Weights of a small transformer language model.
Size: 14 layers, MLP 704 SwiGLU.
Each number is 128 + 24 x the weight over its row's rms, rounded and kept within 0 to 255. Layers, rows and columns count from 0. The size above them is the row's rms in percent of the matrix's.

# layer 4 MLP gate, 704x256, rms 0.0921, rows 579-596, columns 0-127
size [100  73  98  97 100  93 103  97 100 112 103  95  99 105  89  99 102  86]
[[104 165 142 167 188 132 102 132 114 127 102 142 122  99 136 146 167 136 153 106 128 149 158 145 157 147 120 120 110 136 110 140 136 141 105 133 151 126  77 168 168 100  87 103 178 169 158 158 132 114 144 168 113 146 142 153 112 107 127 107 108  96 139 125 122 117 157 121 140  99 126 113  96 117 129 119 141 146 122 113 130 102  97  92 153 194 137  97 140  92  80 134 123 104 148 130 112  66 144 104 160  99 156 116 141 153  78 141  74 140 116 178 135 121 144 110 139 136 166 161 160 145  77 151 123 139 146 132]
 [116 136 121 148 101 124 108 155 154 149  92  91 125 159 164 104 169 162 128 147 115 154 121 146 132  91 101 138 131 149  78 140 135 128 180 167  81 127 157 110 152 109 121 158 141 109 173 133 121 120  74 113 117 148 135 130 171 145 129 147 116 129 133 168  99 153 106 115 136  75 156 103 140 125 131 146 115  78 119 141 194 140 157 156 104 146  98 117 158 153  96  92 125 108 125 125 103 132 150 132 129 134 136 122 162 101 144 136  88 149 133 172 126 103 105 166 141  89 103 121  95 108 160 153 104 143 152 137]
 [148 127 122 134 101 151 147  96  99 111 103 153 101 101 150 100 142  99 144 120 148 159 134 111  88 110 111 100 120 125 121 142 130 186 137 167 127 107 126 104 122 126 158 140 131 112 122 113 162 109 134  97  84 118 104 160 143 131 108 124 109 104 110 136 117 125 118 121 122 152 188 131 138 136  66  97 117 138 128 121 127 136 118 137 116  77 154 177 137 115 124 135 117 147 117 104 141 173 135 152 113 102 129 147 156 138 104 137 117 102 134 109 125 152 114 182  80 110 104 151 112 134 122 135 128  95  83 123]
 [138 145  90  80 115 134 123 108 128 121 107  61  89 125 140 153 140  86 131 132  94 125 136 138 131 115 109  96 115 152  82 116 166 136 123 152 108 145 129 138 182 136 147 143 114  80 112 122 116 113  98 142 119 117 134 152 138 143 121 146 131 129  80 169 119 127 122 116 121 151 149 117  84 144 145 107 101 159 141 138 124 136 147 133 169 118  83 132 103 109 116 118 212 158 128  70 141 117 147 125 125 142 151  84 111 133 118 151 133 130 133 147 161 168 111 174  84 128 111 150 145 136 171  88 155 143 101 104]
 [133  83 143 123 157 128 150 118 122  99 160 135 149 103 135 115 141 182 117  75 118 116 106 114 131  55 120 115 149 128 117 153  98 163 112 138 147 127 121 138 117 118 111  94 169 127 126 136 121 136 102 137 110 158 174 130 117 131 132 166 154 103 147 123 134 137 127 135 150 109 150 173  89 107 167 101 124 102 138 150 116  97 145  79 142 119 156 123 133 128 105 103  99 129 135 155 159 145 152 135 164 104 141 176 149 181 158 110 137 178 118  93 178 128  96 143 117 153  67 100 129 144 141 142 131 176 113 107]
 [146  84  85  85 158 134 161 133  97  92 158 140 158 113  94  88 151 157 143 141 140 128 133 132 109 116 146 144 138 122 114  86 114 139 149 137 145 135 154 129 140 164 136 126 157 109 124 159 123 158 117 141  98 135 109 147 116  93 127 136 128 123  92 127 173 105  99 136 110 138 149 135 132 116 118 122 127 191 146 180 156  66  96 113 141  99 132 109  95 153 134 137 154 100 126 100 117 156 132 182 130  73 153 109 132 108 108 150 134 122 146 159 154 151 118 110 111 110 151 135  90 164 136 184 118  78 142 139]
 [116 163 174 170  90 117 126  93 113 145 144 154 130 119 137 120 122  98 132 105 131 167  88 113 107 147 125 120 106 136 155 144 141 180 110 133 106 188 150 142  86 159 133 162  67 131 179 132 126 149 153 108 116 156 108 150 109 123 134 168 141 105 137 112 120 138  93 119  93 124 114 142 135 150 115  74  98 114 123 139 127 134  95 165 121 108 122 183 169 125 120 145 117 167 149 116 151 129 144 152 112 130 158  98 111 104 129 137 135  94 124 110 130 150 102 186 139  82 141 100 152 150 104 174 152  96 135 169]
 [153 102 124 178 102 139  88 153 134 119 121 111 124  80 138 138 135 141 136  97 111 126 128 143 143  68  74 121  83 119 185 154 115 142 114 134 153 162  85 127  71 159 108 121 140 157 150 136 130 186 139 105 110 116  80 141 124 166  91 180 121 114 110 111 156 156 116 145 123 109 158 125 105 151 118 140 128 149 112 108 146 107 130 134 139 142  91 104 136 138 108 119 143  87 141 141 118 116 167 160 135 140 121 101 154 171 125 154 100 138 150 148 154 188 101 125 127 159 126 154 134 100 110 155 108 101 101 106]
 [138 175  99 149 119 123 146 132 142 116 148 149 106 122 116 145 168 155 121 131 148 137 153 100 155  99 176 135 111 163 127 139 130 146  94 100  76 146 116 100 147 127 158 128 140 157 117 106 104 158 139 136 124 150 109 145 120  89 144 155  97 147 135 166  82 146 110 144  98 110 123 112 117 115 142 116 139 111 152 117 122  99 135 187 170 142 154 166 150 114 101 126 116 136 116 147 154 140 157 129  61 135 135 149 120  99 158 129 130 137 156 161 112 156 118 121  96 154  93 100 152 143 119 127 167 171 164 111]
 [149 109 105 117 161 106 152 153 131 138  72 111 136 104 140 132 148 147 161 121 110 129 168  94 128 126 170 110 137 138 105 111 139 149 116 162 141 162 184 148 141 172 106 121 141 126 138 123 121 109 150 117 106 141 168 102 164  94 138 133 114  78 146 165 146 138 113 168  99 157 174  96 150 145  78 111 175  84 156 122  99 122 105 114 125 108 126 104 112 129 142 115 135 138 156 148 103  98 107 157 116 111 109 148 141 124 113 147 132 138 186 128  74 107 129 123 153 118 139  85 131 155 159 125 194 130 136 152]
 [135 104  84 145 169 158  84 129 163  87 137 187 127 125 137 145 126 146 131 132 107 105 110 114 133 185 127 106 120 153 115 134 171 111 132  93 106 144 106 157  87 129 157 103 129 138 127  93 164 159 141  97 180  97  99 151  54 162 126 129 131 116 135 177 116 122 111 148 144 181 111 161 138 163  95 119 137 114 127 110 122 125 156 131 142 114 122 168  96 161 109 122 116  95 143 136 156 123 123 115 159 126 149 150 116 165 151 144 124 131 127  91 129 155 150 114 106 123 118 129 116 110 117 145 129 113  91 108]
 [121 143 129 133 157 131 148 104 118 124 148 118 160 151  87 106 147  83 173 133 125 160 104 117 136 134  85 119 152 139 164 129 144 149 161 125  73 123 122 159  99 131 125 116 137 103 132 102 135 106 127 122 153  99 140 140 122 115 132 130 122 136 128 153 113  85 146 144  69 104 141 106 135  81  84 117 153 125 134 117 117 149 134 119 108 101  92 175 132 124 143 120 127 105 107 120 125 127  96 120 114 121 114 119 107 137  51 126 137 127 117 107 116 156  80 132 121 188 102 163 117 151  99 150 157 107 100 127]
 [127  77 146 149 108 109 173 142 114 170 167 105 143 123 118 160 117 154 135 136 120 130 147 129  90 165 141 109 143 101 129 130 145 133  95 139 131  97 124 116 156 153 116 176 125 140 148 144 129 137 142  85 140 133 102  75 121 126 148 132 100 217 127 123 160 128 167 132 117 117 172  76 116  89  89 139 153  93 121 160 127 123 149 108 130 134 121 158 137 156 109 105 110 121 142 139 113 147 121 108 142 114 142  65  79 130 111 117 123  96 128 172 114 151 146 160 126  88  87 110 117 101 134 136 126 147 122 106]
 [ 89 178 109 102 173 101 163  76 119 104 173 146  99 129 113 114 108 120 141  92 138 197 121 187 154 148  82 100 171 143 113 129 139 110 159 130  99 149 192  77 131  99 139 125 117 140  74  89 106 172 134 133 168 133 141 139 145 134  98 151 135 128 140 125 125 157 109 123 171 120  94 152  86 115 106 134 145 137  98 102 118 137 111  95 122 107 165  92 102 112 125 115  75 131 104 141 172 109 129 143  87 137 147 151  97 114 145 132 132 117 107 155 125 111 130 123 153 153 146 106 144 140 108 103 129 144  89 139]
 [137 115  88 133 135 134 142 131 170 163 106 140 112 155 154 162 153 123  96  81 130 148 113 136 144 139  98 133 144 150 102 138 170 126 150 155 130 138 119  99 105 118 116 108  89 124 136 155 155 172 114 167 102 174 121 127 129  49 111 134 136 130 103 123 133 112 111 149 150 144 115 124 139  87 150 142 131 105 119 107 117 118 163 131 109 132 105 160 120 135  85 125  48 139 157 173 145 117 124 122 124 127  82  95 149 114 123 160 104 155 153 192 132 102 156 157 136 163 144  81 132 120 141 121 108 168 129 130]
 [128 112 115 139 130 114  91  95 138  97 118 119 135 113 143  97 125 150 145 145 109 114  91 141 156 119  81  80 127 136 146 150 151 141 146 120 116 156 127 162 127 105 110 160 164 136 135 120 127 159 107 123 138 119 145 152 121 175  89 161 123 111 147 151 154 111 137 104 109 158 138  95  97 117  98 124 179 131 120  97 147 124 119 109 145 101 130 139 130  97 148 125 122 130 168 161 111 133  94 114 121 100 123 171 119 123 105 165  97 136  94 134  86 190 127 130 121 157 104 114 120 135 115 170 113  84 150 105]
 [119  79 112 112 111 161 153 119 152 107 125 108 114 133 112 176 123 124 126 123 140 184 126 155 109  91 103 115 129 129 117 117 145 173 140 132 131 106 121 158  88 121 126 136 143 111 131 144  98 152 102 109 122 106 151 153 153  59 145 106 110 149 163  67 129 133 151 108  96 140 169 149 122  98 107 159 110 118  96 164 164  88  92 103 172 119 122 174 121  90 115 115 146  95 102 133 110 120 137 160 159 111 136 112 154 123 129  81 115 116 120 123 169  78 158 171 122  87 141 105 178 113 110 148 146 167 101 132]
 [ 72 134 120 143  85 158 174 135 117 166 112 136 106 106 137 127 131 118  96 113 107 117 132 105  81  93 110 110 148 159 153 125 153  74 141 139 104 121 126 128 138 124 136 109  94 123 152 154 102 153 112 160 144 140 130  94 104 102 100 130 153 154 109 131 129 152 171 105 136 111 137 154 124 123 130 126 128 125 148 164 144 114 127 135 104 140 108 146 154 119 146 123 135 103 137 120 111 157 117 121 147 114  86 156 180 148 172  80 102 149 177 137 180 102 149 140 146  98 109 133 160 120 137 121 125 134 104 125]]
# layer 4 MLP up, 704x256, rms 0.0917, rows 579-596, columns 0-127
size [101  77  93  95 101  95 100 106  98 107 110 107  94 103  90 114 101  89]
[[130  81 103 133  91 117 130 115 107 123 128  77  98 113 136 159 115 100 135 127 142 113 143 126 145 115 108 116  82 111 107 151 126 106 109 153 144 106 122 108 156 164 119 164 124 135 103 142 156 169 163 107 125 107 127 141 145  98 148 142 136 116 151  87 158 122 119 132 163 142 130 149 126 183 128 114  98 144 140 113  90 195 120 174 150 123 111 149 155 111 147 107 140 134 141  90 115 127  92  79  80 149 142 133 110  89 129 140 156 134 188 111 132 167  88 120 124 149 125  92  85 107 142  98 126 156 150  90]
 [129 104 136 117 158 119 136 138 142 143 114  96 103 179 172 142 156 144 117 136  96 120  78 144  96 139 154 122 106 118  96 134 156 143 139 201  66 104 127 138 125 116 119 105 130 119 122 156 124 138  92 120 147 147 115 103 134 114 128 131 133 154 110 172 165 117 107 153 136 123 122 105 137 133 145 109 127  87 101 123 164 156 168 162  92 177 154 112 152 110 142  91 141 104 107 152 124  87 136 119  98  87 108 116 134 138 173 124 105 173 112 146 128  93 137 156 135 119 102  92  93 150 160 111 114 126 136 131]
 [147  81 132 104 115 157 146 111 138 111 136 109 117 144 131 150 139 125 162 100 135 104 108 127 123 120 121 116 114 143 129 132  99 142 171 114 164 137 170 151  78  82 100  90 135 123 156 145 122 108 156  97 104 113 102 156 147 143 111 124 152 122 174 143  80  78 116 115 140 188 109 122 143 129 118 125 124 126 101 119 163 105 157 123 165 109 131 147 106  79  83 131 122 123 104 111 116 128 118 170 145  81  98 120 117 140 166 189 114 143 141 114  87 121 138 116 139 111 119  80 163 147 167 161 128 189 139 136]
 [121 124  77 136 108 112 143 138 128  94 118 103 127 140 127 167 128 103 127  98  83 103 175  95 154 128 136 129 139 177  80 140 190 164  92 155  93 154 118 109 124 164 112 190 102 125 116 122 122 134 112 162 100  77 123 148 124  72 112 135 140 135 121 166 126 129 170 111  93  99 145 114  89 168 133 124 129 121 174 123 102 113 135 105 112 143 116 156 116 121 129 126 114 146 135 125 126 127 123 122 146 180 154 124 109 141 135 100 111 131 116 110 150 164 126 116 123 151 119 149 152 126 148 129 133 108 135 128]
 [153 132 133 173 104  96 122 140 119 143 118 163  70 101 143 132 142  94  78 149 151 173 124  94 123 129  73 123 155 168 128  84 171  84 123 133  93 116 118  93 138 153 130 158  95 169 128 113  89 129 165  91 129 118 144 161 131 135  98 148 128 151 104 154 112 154 137 141 160 128 113 136 118 119 122 137 101 151 114 131 106 105 123 120 119 102 106  94  91 160  90 108 130 131 116 137 129 130 159 124 127 177 122 121 141  79  84 161 128 151 176 115 128 168 151 101 112 116 139  80 139 119 118 128 164 130 124 127]
 [150 120 103  97 167 143 101 154 118 119 158 148 118 139  90 148 103 153 148 141 130  93 126 133 147 125 122 126 148 135  93  84 127 117 128 111 108 102 154 148  97 163 125 152 146 150  35 106 119 145 129 144 139  95 104 140  96  97 133 128 157 161 149 140 181 182 120 108 143 118 143 127 124 135 102 129 114 163 141 159 152 136 100  94  89 100 108 118 102 145 150 117 154  94 132 110 129 127 135 116 135  83 161 122 100 152 139 122 128 116 114 160 140 147 106 134 107 146 134 100 102 143 114 164 134  94 108 155]
 [106 112 101 139  98 109  93 164 143 131 129 120  76 112 114 116 150 138 137 169 120  79 113 101  85  90 116 162 135 150  78 139  97 109 160 157 124 131 123  86  96 139 126 122 154 147 104 142 133 127 151 109 173 179 135 117 116 139 144 128 144 113  97 150 100 130 165 136  78 113 163 133 134  90  76 116 128 139 138 127  97  82 167 122 124 153 144 150 146 117 129 151 147  93  99 190 126 129 121  98 144 141 151 120 115  78 169 129 125 109 173 179 103 110 120 107 126 143 103 116 145  87 163 117 115 142 138 111]
 [106 139 167 163  97 150 110 134 137 164 131  92 155 126 117 177 185 142 154  88 146 128 145 163 134 107 100 177 118 102 135 202 163 184 139 127 106 155 171 166 133 128  99 123 110 113 124 138 139  76 127 143  85 102 134 165 108 140 109 152 136 141 138 181 166 107 158 140 153 101 157 169 109 118 125 142 126 115 111 125 125 120 124 120 118 134 136 102 115 123  84 153 154 151 110 121 102 125 133 150  97 129 114 132 138 157 127 143 108  99 117  85 133 122  88 134 163 124 105 158  90 130  82 135 103 132 122 101]
 [131 140 149 193 131 110 125 160 123 118 119 134 122  89 130 125 100 137 142 153 135 137 127 145 149 152 138 113 107 164 119 155  90 149 153 102  94 127  82 121 128 100 102 126 172 168 139 121 105 107 142 116 121 141 145 112 154 109 103 105 144 123 113 132 160 170 150 139  96 114 159 103 115 156 133 159 149 147 136  88 171 147 115 163 142 113  91 125 176  76 140 117 108 135 145 122 171 112 109 107 116 123 124 126 135 101 122 104 127  99 115 126 139 142 138 118 138 174 146 145 104 113  54 121 110 117 147 103]
 [ 74 141  91 119 110 147 127 143 177 105 155 139 156 141 141  77 114  82 126 129 123 127 144 129 130 127 125 102 133  80 166 154 118 130 178 159 168 133  71 115  88  93 151 150 119 125 117 166 128 155 161 137 118 123 111 162 165 111 132 152 151 137 146 134 168 127 147 111 186 132 111 112 176 137 167 129 130 150 141 123 124 137 140 119  92 143 114 123 134 177 148  95 134 103 115 115 102 151 165 134 107 143 159 151 156  93 163  82  99  89 112 128 137 128 146 168 139 134 138 153 128  97 144 103 107 115 118 139]
 [116 118 154 108 170 116 119 129 103 135 105 133 135  99 172 103 120 168 109 121 145 151 140 126 142 101 149 115 148 148 107 147 113 183 139 104 145 168 133 140  78 107 128 135 107 141 115 130 118 132 114 125 112 136 108  88 184 136 126 159 117 119 118 109 154 121 141 157 132 115 139  95 156 106 145 147 151 125 150 140 148 105 148 131 148 122 135 103 155 118 110 143 129 101 106 108 118 115 141 143 129 116  59  78 110 150 122 134 135 141 118 128 134  95 152 148 139 139 131  92 121 105 202 140 130 139 145  92]
 [134 119 111 108 133 114 114 117 125 183  68 127 120 125 134 166  87 175 110 150 149 132 117 147 124 110 138 105  91 104  95 144 126 148  89 156 152 163 122 108 192 102 156 144  90 136 129 147 167 139 102 132 125 158 128 120 173 138 140 101 152 123 116 129 175 133 126  68 163 122 138 133 119 165 159  90  97 143 127 110 146 122 131 108 166 139 183 150 145 141 138 124 124 121 166 158 146 108 125 133 114 114 136 132 131  83 163 107 134 150 155 142 137 106 161 143 122 109 121 129 139  93 165  75 129 152 125 111]
 [100 117 151 169 106 112 161 144 138 158 122  94 128 121 132 113 134 170 121 144 102 125 125 149 110 161 158  87 145 124 149 130 120 118  88 109 141 170 103  79 135 174 150 162 143 150 127 113 137 121 118 120 174 138 141  93 108 131 135 132 128 180 133 109 141 122 121 153 113 145 174  89 105  67 131 125 162  97 147 125 105 107 144 122 120 145 136 190 132 161 121  88  99 147 139 143 113 138 110 126 121 130 131  70 113  69 118 102 140 143 146 160 117 131 131 163 119 130  86 116 117  71 134 131 149 170 115 131]
 [143 104 119 135 114 137 119 146 106  68 132 121 126 158  79 159 137 128 116 152 140 113 150 121 110 119 130 147 119 130 114 111 148 130 196 132  89 118 174 121 164 129  80 133 144 144 110 138 135 151 173 128 110  99 118 107 147 136 141 116 137 136 151 164 111 146 122 151  67 149 153 178 111 152 141 147 123 108 167 151 118 107 114 157 145  82 110 134 138 146 144  81 157  95 104 105 129 165 151 122 101 133 135 112 131 163 169  96 108 138 137 101 104 164  95 146 133 111 147 154 162 148 174 102 152 163 140 104]
 [123 131 120 110 135 135 182 142 162 176 122 118 138 177 117 131 132 117 112 136 145 170  77 138 150 120 114 127 133 123 108 131 151 154 104 136 113 133 123  95 156 118 108 134 122  91 105 103 178 124 116 157 101 144 104 132 144  86 115 116 118 117 114 145 162 133 106 158 156 105 129 114 145  90 136 109 140  78 121  86 115  82 133 135 111 106 130 186 130 156 102 139  73 115 143 176 156 144 139 123 100 119 115  85 139 142 140 140  95 158 131 188 145 121 101 161 148 142  91 115 102 139 119 141 110 141 120 159]
 [ 82 138 183 131 142 108 114 157 137 133  60 103 123 111 133 113 139 172 105 134 147 104  68 102 180 109 162 124 115 132 137 160 118 134 143 138 148 125 138 126  89 125 140 140 118 178 108 133 149 162 128 122 158  84 131 141 181 113 100 113 108 164  60 127 134 129 173  95 145 114 168 117 140 111 130 142 123 148 110 130 142 125 148  77 130 132 138 121 114 148 146  85  95 135  88  83 115 152 119 160 125 130  89 139 152 109 135  99 135  91 151 138 142 106 136 151 164 156 117  98 101 109 120 116  87 116 125 108]
 [122 157 148 134 154 152 142 123 150 130 150 143 134 131 151 145  99 110 137 127 128 105 104 115 142 134 115 181 147 131 128 106 124  99 124 131 105 172 123  73 138 132 122 163 108 118  97 125 169 110 135 122 128 114 155 133 176 137 109 147 134 108 137 120 149 115 115 111 150  56 122  74 142 137 162 127 115 127 137 145  84 105 112 113  99 132 113  85 129 117  98 126 142 137 158 130 180 133 131 106  76 137 155 105 101 100 137 152 151 105 123 135 102 103 125 106 149 137 104 112  58 123 146 132 104 127 157 137]
 [162 118  98 130 162 119  96 129 111  75 113 179 137 143 117 103 140 169 131 121 126 135 138 153 120 147 105 158  89 128 130 130 126 144 118 111 123 118 143 143 102 118 154 149 133 137 140 119 168 123 104 154  87 144 128 152 162 153 122 135 144 132 133 142 115  99 101 102 118 145 132 107 118 150 133 115 140 138 104 127 153 143 134 135 131 153 128  93 146 151 130 135 137 142  91 135 147 134 111 156  76 156 125  99 119  69 128 152 143 125 101  98  52  86 128 158 120 142 163 140 100 134 125 109 128 134 154 109]]
# layer 4 MLP down (transposed), 704x256, rms 0.0897, rows 579-596, columns 0-127
size [ 99  75  99  92 104  89 105 107  99 107 104  93  94 105  87 108 102  86]
[[112 138 118 107 109 121 158 137 116 153 145 108 117 106 108 160 133 104 107 106 119 125 166 160 163 104 150 107 150 121 148 133  93  96 120 115 105  83 110 117 163 121 149 130 147 130 114 111 163 157 116 131  92 107 144 102 149 111 162 112 152 136 124 123 141 110 113 154 123 111 158 138 158  73 133  77 141  68 163 130 109 167 148 177 133 138 142 139 141 146 130 115 148 153 143  92 153 149 123 151  65 123 143 148 188  79 106 134 110 122 108  95 109 135 140 135 123 164 106 148 108 118 115  95 122 114 202 125]
 [ 78 124 101 113 141 163  72  80 132 104 109 120 165 130 105 175  78  85 126 154 167 112 125 107 141 133 188  86 160 175 114 148 121 147 145 147 118 114 145 138 144 126 123 100 115 159 141 126 123 124 149 106  97 103 130  61 141 145  92 126 137 115 124 139 106 135 110 111 130 112 154 133 145 123 120  90 142 103 135 109 114 133 156 127 117 112 176 107 157 107 134 163 122 178  94 106 118 135 121 114 122 126  84 119  57 112 121 140 115 131 111 121 167 130  93 131 127 161 132 121 128 129 136 125 109 108 143 139]
 [107 143  73 131 107 124 150 113 139 107 120 110 143 147 133 160 178 151 120 129 100 130 151 141 161 127 116 154 172  85 104 119 127 129 162 153 142 127 112 120 101 133 145 111 114 122 112 177 167 122 178  83 110 126 121  96 117  85 118 113 125 155 122 151  89  93 106  93 114 163  99 123 151  98 130 141  87 135 129 132 149 153 129 123 142 111 176 123 115 125 138 125  99 126 170 139 127 149 131 100 140  93 148 127  63 176 127 142 171 115 129 114 172 129 128 128 177 134 190  79 111 139 119 164 141 105  93 118]
 [104 154  86 107 124 140  64 134 153 163 116 128 121 135 133 148 118 108 163 160 107 107 138 158  82 128 116 158 126 136  81 145 140 161 132  74 145 130 143 156 147 148 148 132 117  90 115 118 131 150 105 147 125  89 144 123 162 161 137 101  84 130 137 160 123 120 102 179 130 144 156 123  72 192 115 113 124  96 133 138 140 136 149 175 112 100  90 100 113 118 141 138 109 148 149  93 136 126 139 124 107 141 137 138  39 102 137 138 146 105 143 139  90 149 131 167 106 140 155 113 154 152 149 110 134 157 120 129]
 [131 116 158 171 127 145 116 127  71 143  87 137  97 119 114 129 120 129 106 178  95 126 136 118 122 152  92 164 110 200 131 126 124 126  93 106 125 141 115 117 149 135 155 115 106 128 159 162 110  98 186 107 113 107 122 155 104 123 137 123 116 157 142 114 133 109 150 129 132 134 133 122  88 113 130 130 127 154 138 161 162 101 129  92 118 141 146 149 121 116 141 110 176 137 150 155 159 161 120 122 130 117 100 120 140 111  60 123 119 119 138 114 116 159 121 152 128 110 112 112 131 120  95 135 156 187 101 154]
 [111  94 156  94 109 149 122 153 128  97 166 119  96 124 125 155 150 166 179 168 134 159  80 145 152 173 117 139 169 155 114 125 152 144 134 144 140  88 202 139  75 117 152 108 111 121  96 109 102 108 108 144 138 140 129 155 129 135 119 132 129  94 103 119 162 167 109 116 125 150 150 164 152 201  82 106 118 150 150 122 118 123  99  89 147  87 113 137 116 183 123 122 140 129 148  77 127 141 127 158  91  92 168 133  34 144 169 130  63 111 141 119 142 119 108 134 103 129 137 111 138 139 146 154  83 150  90 130]
 [151 105  80 108 127 113 129 158 142 123 151 155 105 110 127 113 122 134 139 128 118 140 129  74 136 172 110 136 149 137 150 131  77 139 133 130 119 127 152 107  72  94 129 109 152 117 109 144 159 131 130 144 161 163  92 201  71 101 122  98 161 138 140 108 106 114 141 145 114 133 129 142 119 104  90 117 162 115 134 117 176 116 135 135 127 148 134 114 167 154 148 158 116 117 130 147 158 119 102 163 118  67 157 123 128 128 118 135 162 110 100 110 141 171 131 133 106 128 127 148 167  84 113 112 134 161 131 102]
 [151 145 119 117 124 173 106 153 107 155  95 125 174 105  93 134 185 154 150  93 134  72 166 166 124 144 134 105 108 144 167 147 138 147 134 108 132 150 121 157 153 123  71 133 129 154 143 130 100 165 159 141 136 129 169 189  75 159 126 174 129 125 142 119 162 120 114 133 133 157 135 138 134 138  93 182 119 132 149  79 132 136 104 102 140 126 118 101 104 170 123 137 119  98 110 119 153 117 138  88 106 138 121 122 115 112 160 120 128 122 119  94 138 124 100 156 143 156 139 175 130 154 165 123 129 151 149  95]
 [137 135 151 125 123 135 151 113 142 121  99 104 134 156 128  97 118 189 146 151 143 116 107 130 130 125 110 135 129 117 160 146 110 122 133 163 112  99 150 131 119 126 148 137 102 134 169 115 153  83 136 108 159 130 162 120 112 147 138 122 118 150 133 102 143 103 109 129 121 126 124 138 130 130 115  90  97 104 179  92 145 120 118 128 105 135 121 119 136 129 118 100 144 111  94 157 125 133 122 120 124 171 152 168 138 120 122 100 135 173 129 162 154  91 128 135 140 127 119 186 106 132 105 110 143 120 116 133]
 [ 86 125 132 128 143 128 177 128 128 105 138 130 164  82  90 119 115 168 134 128 132 105 111 150 140 144 182 153 166 114 170 111  89 180 131 116 149 143 135 112 138 102 134 118 132 137  98 115 154 109 120 109 163 107 123 109 141 125 150  99 148 163 134 119 101 110 137 162 127 156 103 153 122 110 147 125  97 117 148 144 140 162  86 155 133 165 127 143 128 132 120 117 162 115 102 130 109 116 137  64  96 114 153 150 173 132 161  77 105 178 120 135 104  88 122 152 110 113 138 158 122 130 100 127 111 138 119  89]
 [132 147 194 171 110 121 147 110  82 136 102  85 120 145 146 120 106 173  94 137 122 163 126 107 137 118 151 100 136 152 115 166 121 110 139 124 115 134 132  84 155 136  87 103 120 126 125 115 120 149 129 152 120  89 146 155 169  85 139 125 122 109 151  79 119 157 171 129 112 131 163 138 116 112 108 123 135 115 161 142 119 139 114 118 122 163 154 111 155 101 146 115 120 120 133  94 107  97 124 167 111 107 127 144 187 119  95 135 114 139 155 110 137 106 113 182 136 113 115 132 120 109 146 189 140 138 134 142]
 [116 144 117 123 110 131 128 123 116 163 123 129 135 128 110 122 146 140 103 117  44 128 134 156 111 132 140 104 107 141  94 143 140 132 140 135 156 130 126 137 167 116 139 143  85 160 138 118 128 115 151 109 111 116 119 105 143 111 180  91 127 113 114 138 160 154 139  68 141 106 117 127 129 141 148 120 139 131  94 130 123 134 129 120 130 124 156 119 179 124 134 144 103 144 145 124 147 130 137 149 127 122 133 138 255  61 125 125 143 155 128 101 120 146 120 100 136 116 144 117 107 134 123 115 117 133 122 118]
 [108 136 116 114 111  98 121 117 143 133 107 148 167 147 118 133  87 122 107 177 159 152 134 135  93 129 105 135 136 137 139 133 129 132 107 104 130 139 124 136 177 158 131 190 169 148 120 122 107 128 128 150 142 142 108  93  92 127 120 141 152 146 127 108 142 142 142 193 119 108 123  92  84 150 133 102 128 116 124 126 147 141 148 160 117 156  96 120 166 142 123 125 113 164 138 121 147 130 109 175 108 119 105 124  61 134 122 114 119 133 117 180 138 127 136 194 137 124 104  93  97 116 120 132 118 134 143 148]
 [128 134 122 101 147 151 150 143 142 163 137 107 144 145 112 119 106 164 132 131 115 124 135 140 162  96 119 118 114  77 124 127 119 150 115 143 126 184 107 136  97 126 176 138 114 112 117 120  86 137 101 134 129 110 169 156  85 156  98 147 157 140 125  84 168 114 116 138 110 141 122 159 127 105 149 153 117  85 134 135 154 113 126 147 150 161 124  98 101 125 145 122 139 113 102 154 113 106 122 166 133  88  97 141 193 120 103 106 162  91 110 119 105 141  80 113 114 146 119 138 144 159 143 149  89 132 142 100]
 [100 126 106  86 197 110 138 132 146 112 135 135 119 172 131 143 183  97 123  71 148 125 145 106 117 105 153 141 145 132 124 132 154 127 131 168 166  84 151 118 120 146 147 112 149 127 147 114 133 137 124 102 110 140 130 127  90 122  83 135 135  86  81  88 143 122 142 124 124 153 138 159 104 122 117 132 133 136 153 120 107 118 133  96 113  98  99 149 152 131 126 177 119 101 169 104 147 109 162  89  80 144 122 136  42 114 122  94 114 102 180 114 126 107 123 150 180 104 122 126 136 127 123 109 105 104 107 123]
 [ 87 160 141 132 121  95 100 142 131 116  93 132 122 139 148 118 146 157  77 119 112 127  95 119 139 128 148 128 124 162  98 145 115  69 130 119 145 145 123 134 120 120 123 180 144 147 145 124 112 152 129 130 135 105 150 189 111 109 120 103 160  95 114 157 141 111 159  93 171 124 158 145 130  95 119 125 137 162 112 122 125 101 134 167 117 139 119 138 150 101 129 127 120 154 122 111 116 136 129 139 129 127 103 102 220 122 116 133 118 121 144 150 133 132 113 189 111 115 149 122 125  79 132 135 122 170 169 129]
 [138 114 147 113 155 111 113 116 129 119  84 152 128 106 140 125 134  86 151 121  89 130 124 101 110 164 143 176 145 122 136 137 163 112 100 133  91 146 120 161 138 119 141 110 146 120 133 118 148 156 147 131 112 125 112  94  90 139 139 113 173 117 138 146 141 156 136 152 142 136 117 111 139 151 131 114 148 123 171 149 110 114 161 128 139 143  94 132 145 128 132 151 102 116 155 153 106 144 138 113  93 138 155 103 221 120 132 162 112 122 114 102  79 128 122 114 147 126 121 156  66 128 152 122 109 139 119 124]
 [131 132  94 133 144 135 133 128 109 114 147 140 130 136 147 140 128 135 171 155  44 129 143  57 138 126  96 154 141  89 149 125  84 126 117 111 156 184  91 124 114 145 140 178 155 116 115 135 132 159 123 156 116 133 173 151 138 171 150 153 129 121 157 129 113 134  97 151 112 114 148 103 151 145 132 131 139 142 129 153 159 139 128 128 141 134 134 115 104 116 144 109 113 141 100 153 142  70  73 159 132 113 136 103 169 124 161 161 117 150 118 133 123 121 122 132 131 145 131 122 140 130 136 112 142 156 141  83]]